Part of a small language model's weights: LayerNorm before each block, 5804 steps.
Each number is 128 + 32 x the weight over its row's rms, rounded and kept within 0 to 255. Layers, rows and columns count from 0. Numbers have three digits each. The size before them is the row's rms in percent of the matrix's.

# layer 3 MLP down, 512x2048, rms 0.0296, rows 265-364, columns 960-1023
112:119146127086052124127145069110156137125115158089110116066151156122139111137139086131150116116167115118133135133147132146085124084126130206133159074187098149116064114174093129147141193134191163
098:148120131106138096184113133141092087118122077142160156110105186113148077129142174126146166151111155120064169140098131194080123115138128137116143141182066203091149114118114120088172139197105133
105:142133128134185159086158156135090132123126175090158162115061175170162118131217134137153164126106200122132104126138128140117128167109125137121159114100133128122132163174075088153121129133120121
100:135122127114111148113083192132151131119104100089128166071164181092142106113114159131114143091114144116146082128136128106115128123128130136142066021067122130131100090131161096119160078049122102
100:109112128156108142130097157096162148136132098109078178148128125071133125113138104136124106126128081117141170117126125143143130152123130180128123047121105141151103121194147085128092132131104207
097:123190128109158114142146168098139086129127118085129094157094114089111092112109116136135125119139176128123135136113126149109129068070128155100113122147118103122152156121171104152195137128202118
103:114120128169097115059115118121180090118116106120120110194126150167155156140027138113101131076088200073160143125137131118139134162113128136121147182126193110125137157131108115092171152078062175
102:109098130186089112092142097110077100117116074118067141084122143128121118142136127119137147130074090135150169116147129112142134081129129153129134159136091136129118075096067166101062070156185143
099:123175127134125146162125105116109121123134118105128090078152049163097087132126105117107123095146105151091139133053127121110127109116127125134114065100059124103186109119117115147167153130080131
091:123118127104105169151119159159104098123117094146120151146098132113133076136152166121110110150151126138098152134090126151153127189159129120145142129168173168103123095160067152077159144126100098
098:129114130152114120087119110126164148135107137143200135160113163097187110142160182135121148170121152105154132127116127102137124124130127113122154097143069177124115122169099182138170138145066062
097:128164125155098131249117132122150061137087109147153093146122214175141082139118189134122112056141070125109116150149132155160125090184128073116165074142113135134066171114151141098072160084129096
096:130093127079115142128122167146141093124098068071112161027161152173066142141062115132103159125114164161103173132149128075116121108098128114123176172117119106135222157093128148191092109114142116
105:124140130062115103106128136152139148122126127061104196112111096140129101117145132114116127105132178092153105124138127082118125101008130152118103163176148111146124072142176113121094139116016132
108:134139130145141177186167131109069150137129122144117134065135088137127126141136150132123125142167070137110144156075128150124136088219127126126118179163155116129106116138137138160119138143146103
103:117115128117135178169092065130148151133170136168122137142127110164091092128176153134151113138100110103073093099122127098142131108126131158136185170154098057139081136142085116093170116180101136
097:134035127152138124119133151119163076122105169114128124115147117129163180115086164123147144099144151090147099118125127161152126091195128140130114185138171143113107219121097168203091158140131111
100:126117130121174119095147076091099136123138133187113123171150106089141131135151160121103181118093154131136170132091129165127131091103130096135092179135036145150095182093128129150138134180239122
098:144126130153159134094152104125148099128144191166167144096153102153144106141152132128123152108137151163149150144100130099178126088116129130125133075104145101154167085068142184105149069123172103
099:119130129144078093166127153137100203134115060171140152128102106152150212121130059122146104121101133136150165126102127111107125119104129150126159089151037184082108076100145071107102152088107151
100:114197129095061107106146182147076143135117052171084067128131097106198079128183135140137122157156092097181101123075128132096124139105129121119141166157106163116161126107153157114130135168042078
104:137121128103084101139119106125107125134133125172156095182169084142193156114079153132129117155188142151096076120171130112156128134125128153133115074104156083186139092106153137095126112134016100
107:134126128123070137107132151087175155122116141141166061175133166120123083124083083141110100074138109159123115141090129132146126118138126147142136125065170109107186126089126103121102090146000141
089:124134131177127113091128198133129096122099152080100137077119144106119099126104136121143148191125143170097131120083129114088136188216131172117113122185125178097095100188147127061097122113100090
099:113098127092113105189130190116129152120129056166124182137109105096166191124053151130109149107089065055169156142059131120149126131131130185138076144168131109084094123187159125162118077101222104
103:117104126116093130089161175124130186129131105162101165134166169125092122126189131128123129144169172136114103152167122057151131131134128180146136150170162189116187098143122136087146149123088165
102:126109130054151133235112121122180157136143212153086216111153147165162196108162151124116158097177160131076113146121125176073120086100129157128191167123165151096077139151116153107103171171061125
103:125185126075121125126130074139133106135126093072149132114123120119109107134158143126149150135134127126137118131123129146155130103175126112127183038088146069110160140103145100145123096122057059
104:115139126185177132158114097142153126126143152104152062090110129123122153113116087130148093120147166095172131135132130140127127125086130105122143082046112157119067170128105148112043116185106146
101:133084124177223115103097125121116122132127100123132090160120084107102179122159156129122124136169087185084109130117128114112133127136124097145132119176130139173087117119200133149005217093141203
068:124139122140176117157117014138158125130102080116115106152147106140123092144169120127126127181170105184106156142141126102136140091121117149143126128129105120071124255165117147115094164144096115
102:117119130208085097095113129119116143124129149125108119090151144117203160110136141145116131147122156139135104132156128159126134147059128158128074092144131159071167121157132152137146113122101142
104:139164129117048147102077169088114109116083107131109128060083104103087106137137167121087141107140129166111137134106126083143132111208128193141173117093078138070077127170109129146134115165118082
098:123082127077164161114130156151142147139117174106148104156098132124176150131079133120125129128134155058119147122143122137069123169077127149129141237136134229136114146112114118141215206124034110
099:139093131191064202088116126085106166124177136106119148180157119146159097136075148119130140106186146034154190125116126136114128093113132060120126112156113115148176103135090134145105125166094082
098:121162129107141141153129069099114107128113159090132132137138098105075150152203140125106104150084170144073158136186129138108127097150128087133146055063100159057086087111076151140139097185140175
072:130142125109139168172127146130113130115120165169125119152120143141193166124108121106139194129150107156130127130104124127109117133147133141132148071129126137129161098202057067057072219132179131
095:135134129119141121122172084148080160133122130145141171152120143131138105124176101130121089103154114119105124143099131135178134103075124071134129142104117117142058115098158131165131101116132100
114:143110123121165136174126155167090128136144077145125156140117073112129116136160096125078080174083109155105096133142132083139131165164128149122152154096087120147101141122109196054108176158119190
105:130125127087079182139127148142137120136144172169125137167110096103187052126192138127143126113039079148129126124089130137084123112129129125120166191118113156156103115189082126118132141119144143
101:128089131129100199095138089128166182128160102205095134126144067086072111122117149135124118168158085121132112136100126108123133102127127135129139234124116058178153062178093146078161091141123123
106:123164123134146133099100126115170135115131143075151120106093125125126121110092059137139140134087161111125103099129127158179127149132130121109145084086083101100098165163128110043136134140026113
111:132127126125151128125114142128154114132156051050103120091154147128114158139081143124114132146098076109121132134163128152151124143070128177130145142178160138148148133099128091135071164095103167
106:123167126111095123114096140124201180131130094128119080111062165103163144119129174125177144086102090126101145134143128154176123122063129164125141185137111150111047080148053063153066135156045180
106:133120131052167139185177038151081157120121107115165160157111109117167136127141071126121114106087140141204155125108130138124122111081127179118182110180087124162121162148193099133059124127229189
076:119112130112162051079126195123128134141136160144116134164119096077078123134109114123121131105130172148124138126143128181177138163198125141140114194109110113140141150088076172184110173109129180
101:119176132176061105092088178139118119131118149074134070135139101147143116109137170132133127175192175145152084121133129109155130151146131096134128087162100141087117183166110090145002162070039121
100:119160128102134125079111185096103154135103112091169132105123129077164080154132088126107119137165137082114145127120126111156135124085130083121093100093141116093217083153125169171159000073149094
099:131122131163084016211161135141077132116126122066142028127156140124064093138109055130113142132093061121152143133207130101139129101198126169127100134099154124144200116134180115115039133149219138
103:126103126084115157157095073105193146123138168097152158133109104124106188137165156129105140090103081173077173131150126152168133173081127162137161147178117155121088092143123101101133192164180118
103:120151127112127134162118150114163158125110111103119139135131155138189100117103166128115149149103118118125134129157129138166121075176127180118160025126127134118151153146121155148101141114050102
097:119150127147144171114173118154148127139139121085131173132112092160138150120149065114092119092117223149096094136117128135105132169042129122137145140139128102130093052161154135151090121129129153
105:125082133142195051157136107163129121120128121112138176111149105127127156131129101137107140137127129102111155135156132134113127126157128136119069105178165169115113164138154127167167185156182075
107:132170128162111145071106125162138140124132095070090210085128097134095132128141151125117155131176233100120163129106127140129128096111128153138109085173095182113121138109156111070115039093213108
105:132152130156143109123123112143170115138141123123113089184083133106149098128156179122111122159128097153085114112133127142153125134141123179115117162166123055159121135198135174146105187127210190
093:125111131167160115218143110139110122138126110219158046150033085123144150134103085136123107119147183145165114138198133137114133119118132111131154184120067131121130159063164109145157134137125129
107:129113130142052108113163050152116126132149159141135169144092169122182164122119191116125157132132171160091098119137127120151122154167131131135180165165106221149094146192059150189067165175110108
107:130175128135107104112107125124193114124102129136103132192149113153136130121129094136151095087187094089112149119170127111129128166117131025131140122160205071111135073156123156120137032156058131
103:128115129162161120132123106105166180134123084110145105143101126138144111132041130124116112148143186100120120100170131097170133113143130073122142200107151182136053063112136137175072136085049090
104:129134126126132180127108113103113111132118079141151174109159093135126145138067053128145101125149201095115144142101127156118124098137130137116127167057144090150198109047136116104128101122218129
098:126088129095108157171093133133136131119110136121099132130144036111138075124074131125124126114142130060137177125116127068124125141086127160111116126094154132113139136108092089068216170108116115
086:128092127145154063140139114102038141121075125102104123134136064146062111123157126127095055154139169104117089139070127128114121152145126146132116032111150141119125144092155192155070202171076092
100:137110128176167122142145144138069166128095189165174153164119199130124129119151117133139142126130102109138126116114124141126125186163128120124137138125103098169166160085107136121198182185103140
102:127079129106113107102139151107144116132113126097125165080127148108109126138092118126097143127115099115114118116172129117142125099101129147147160198140095144124156073164135147152156118100218143
100:128104127171139161191133128115078102118120184097152095107125191090087127133125108132125150195201114187115085126152126114113133162129126132137131104153088157060114137183114072121172144106069173
086:117132132145158196136167101124122147134105059161084079162079110108086145126082097135169141098161126107144126132111127128140128148113131097117111123089121150158126091116182159132075097150059079
089:112141127142108184078129110109091141140111089084131165135110073133093131132184101126148134082153114113125100148075127116117133144117127120145123105125188089085099206133078094070165108157064118
092:129136127129124130081202177170125210130147120151135095146139073158139092115126143126170104107095174173108142132184127147140125136132127139128114104043121175215137069148157159157183109161125132
077:142107128142125148142145135083154113124090222142147135132135137130150133117166131131097188100085172128135155105184130095124122090105130162107089177130161145119130138093097109208200134157195145
100:127134126126123128182149137146126150138120163104158099110126106098182152136125164133137122130167099129121136138162125149166129139100127050126089159109171147144101085113122151202131170111156188
083:128138126160125163123084127141144135136120086068109062116152094099127136114108138122164083165215191115118077132142132127098122146055129119127077081166065160128140083115164158117134165118118130
101:125120129169172192168166105137086104130124154094196102172137131155132173131088067132133100178187174084125081109149127124153129199163126098136159125101143141134110089083185122084169089152084095
109:126123127111082112072141100133149174117146128084141061129130175084123131141005082125120154092119192091148136118124128125147131106081128132129160155026141220136102106102147128089084161108000166
094:136178127158142123121169105127084121132120161172156085134085101186137141134176110120106127085122114106148176136085128147179133112136126103126109143147168149128085126116130156137163128150112159
097:125115129107062157151095109132119142123123092169082161180120094120165081117222075122144119129120121127070176129127130147121132154146126087149147082116127158087061094135135115117194094141100154
102:133118128117164130106142157170109133121153117202123096172123105143175129142135138133187142126193130091100144134131130118144136147142128100122188151119091098099112192153105185098110128074167170
111:106122128046058116118096128120143152132149138061090165147145166166078124115172123131168105120079139130152118109159132087122125141199126134126134102170152167156158167159168110116137126103122171
096:123124131145142101110104092118101149123104089087122094140117160133151090114159147133110115164150069087141126139056127109062123157142128100125087084103107123189181123094136070221170143133115161
099:106122132150113039107186152115124128127135042171128098183151167105078161147089139126042141117166153151102156110116128100130131127120126138136164193168135119119098196072159144145182132132069161
077:129072121100125086079131097140167168113138084061093061133103133115105108098197163135127163085077045026153169141119127103122118108159128120129104158186100068079053204255077059115102092101051149
101:134171127115164075153144156130129136136118086113136190115155152177072161137145133130102111078150206114096139097168127089153130054125124084142160141133181117100160144103120157151078115096136091
109:130128130187132151122090124099141194122151149175106133115116105153190082126157097128135143122124100108178128149140130123145131119123131106129088171172140143090117180155126119110096224134157129
105:124200126122075163082179144167121130131170099103124170186119131153084099123175111131111094164090181129104143125141128163135123127098126135116122162162111078118172134129082117116124111116063186
097:118135127095084090073148100145173132130112152059106111120131167095180133132151139127149153143095102047139134109123128163126122180087123094129138157118139111101065174102094103142139125191190068
101:138150128092151083201094170128123108129120160074104130133150131088095134143125107123115111086113102137105167127114130148115134107135125102118136144155207123158152145130117074136206154178234089
100:139198128154160121134080126150147165131136121138098184133104133149134167124134110133115118127130157112246132134090127152055133153131130123121109117106121055077119128238131113088160115156074125
106:125067130138090103131158122127182100131119113197130148128152094173124131114135127128137122101181096118138133132151129126077125108167130128129151119127171105084114151115131141019087084113125154
104:135089129187192075180147156108132081129162068153156074112090190145169095126126123127099150120111114143183144131178128153137132181132128096136127107131165131105166192124125141113106146114152104
105:126148127140149062090127143168112136135139128099165142059153119165152104121167066126156119138177138089156059140137128079137131134163127167130113160118115091141176124141154105090122135086189169
113:122135129141145123155124060135080158131155187107102056155076100157106104146177081132163118154164156144198095118127129148116130149206126083127138136178133093078112172113085126098129188158059103
102:136084128060121124045126101161106145123133118109151042168122096122157124137128177132132121132081175120182107126159130148089129084104125100118168149097114161103135170128129186137147145097004127
099:120115134113115156093101151140129107138111086102176095128114154114143096127109159125147129142108099161095118134128127147119130135074128135132106117100157156145137066127180118165080117078035150
104:133195127187111103047148115109203082134077054045155159138128111150194121155099152126150106095183062121152117120162130114102129209089125101133120111118190080071110113092180106125077090081143154
102:134147123164129110151103132118151129118114194173111087151125108153197108103169075133137137144124117130165106138139126198086132145148131144140120136111135125128097180099175146122117156115142093
084:139104129112088129070104143106088125136143154181084218081134136125134085106143141119151155141140118104097124147158127114114130142195130121132111110057121094090116184196098123112188094141135135
099:145133127088123149131118180110070172128128102189131119145096123215168089141111129134126145138119184113069142122111132107149123078231124047133116083103173120211083165115155154107126085115184107
102:130101127099194201127140081177063116123140183125147104101124083158139144114146148124176098099089122125136123123127127114155122129086130145132175132076049132103099112134034138093135210084152113
103:129187130144126111116104187100105094136140108135137187147116091116158136130167166123163116174116028131152117134091127107098124169119126188125144176163127122116156107164150090100074086129167084
107:120120125137136161146185189145049130127117182144121083113135178150110155133133199131095124139123118185111092120069130141112127145116131131115116088123113084193075105152166125117119087157111084
097:142076127067160068172115168146109186119141177162126175123154135088111085106146072130096137187096116134150081152121126140217122108062127175132189093076025122169096173203120175148130207150148148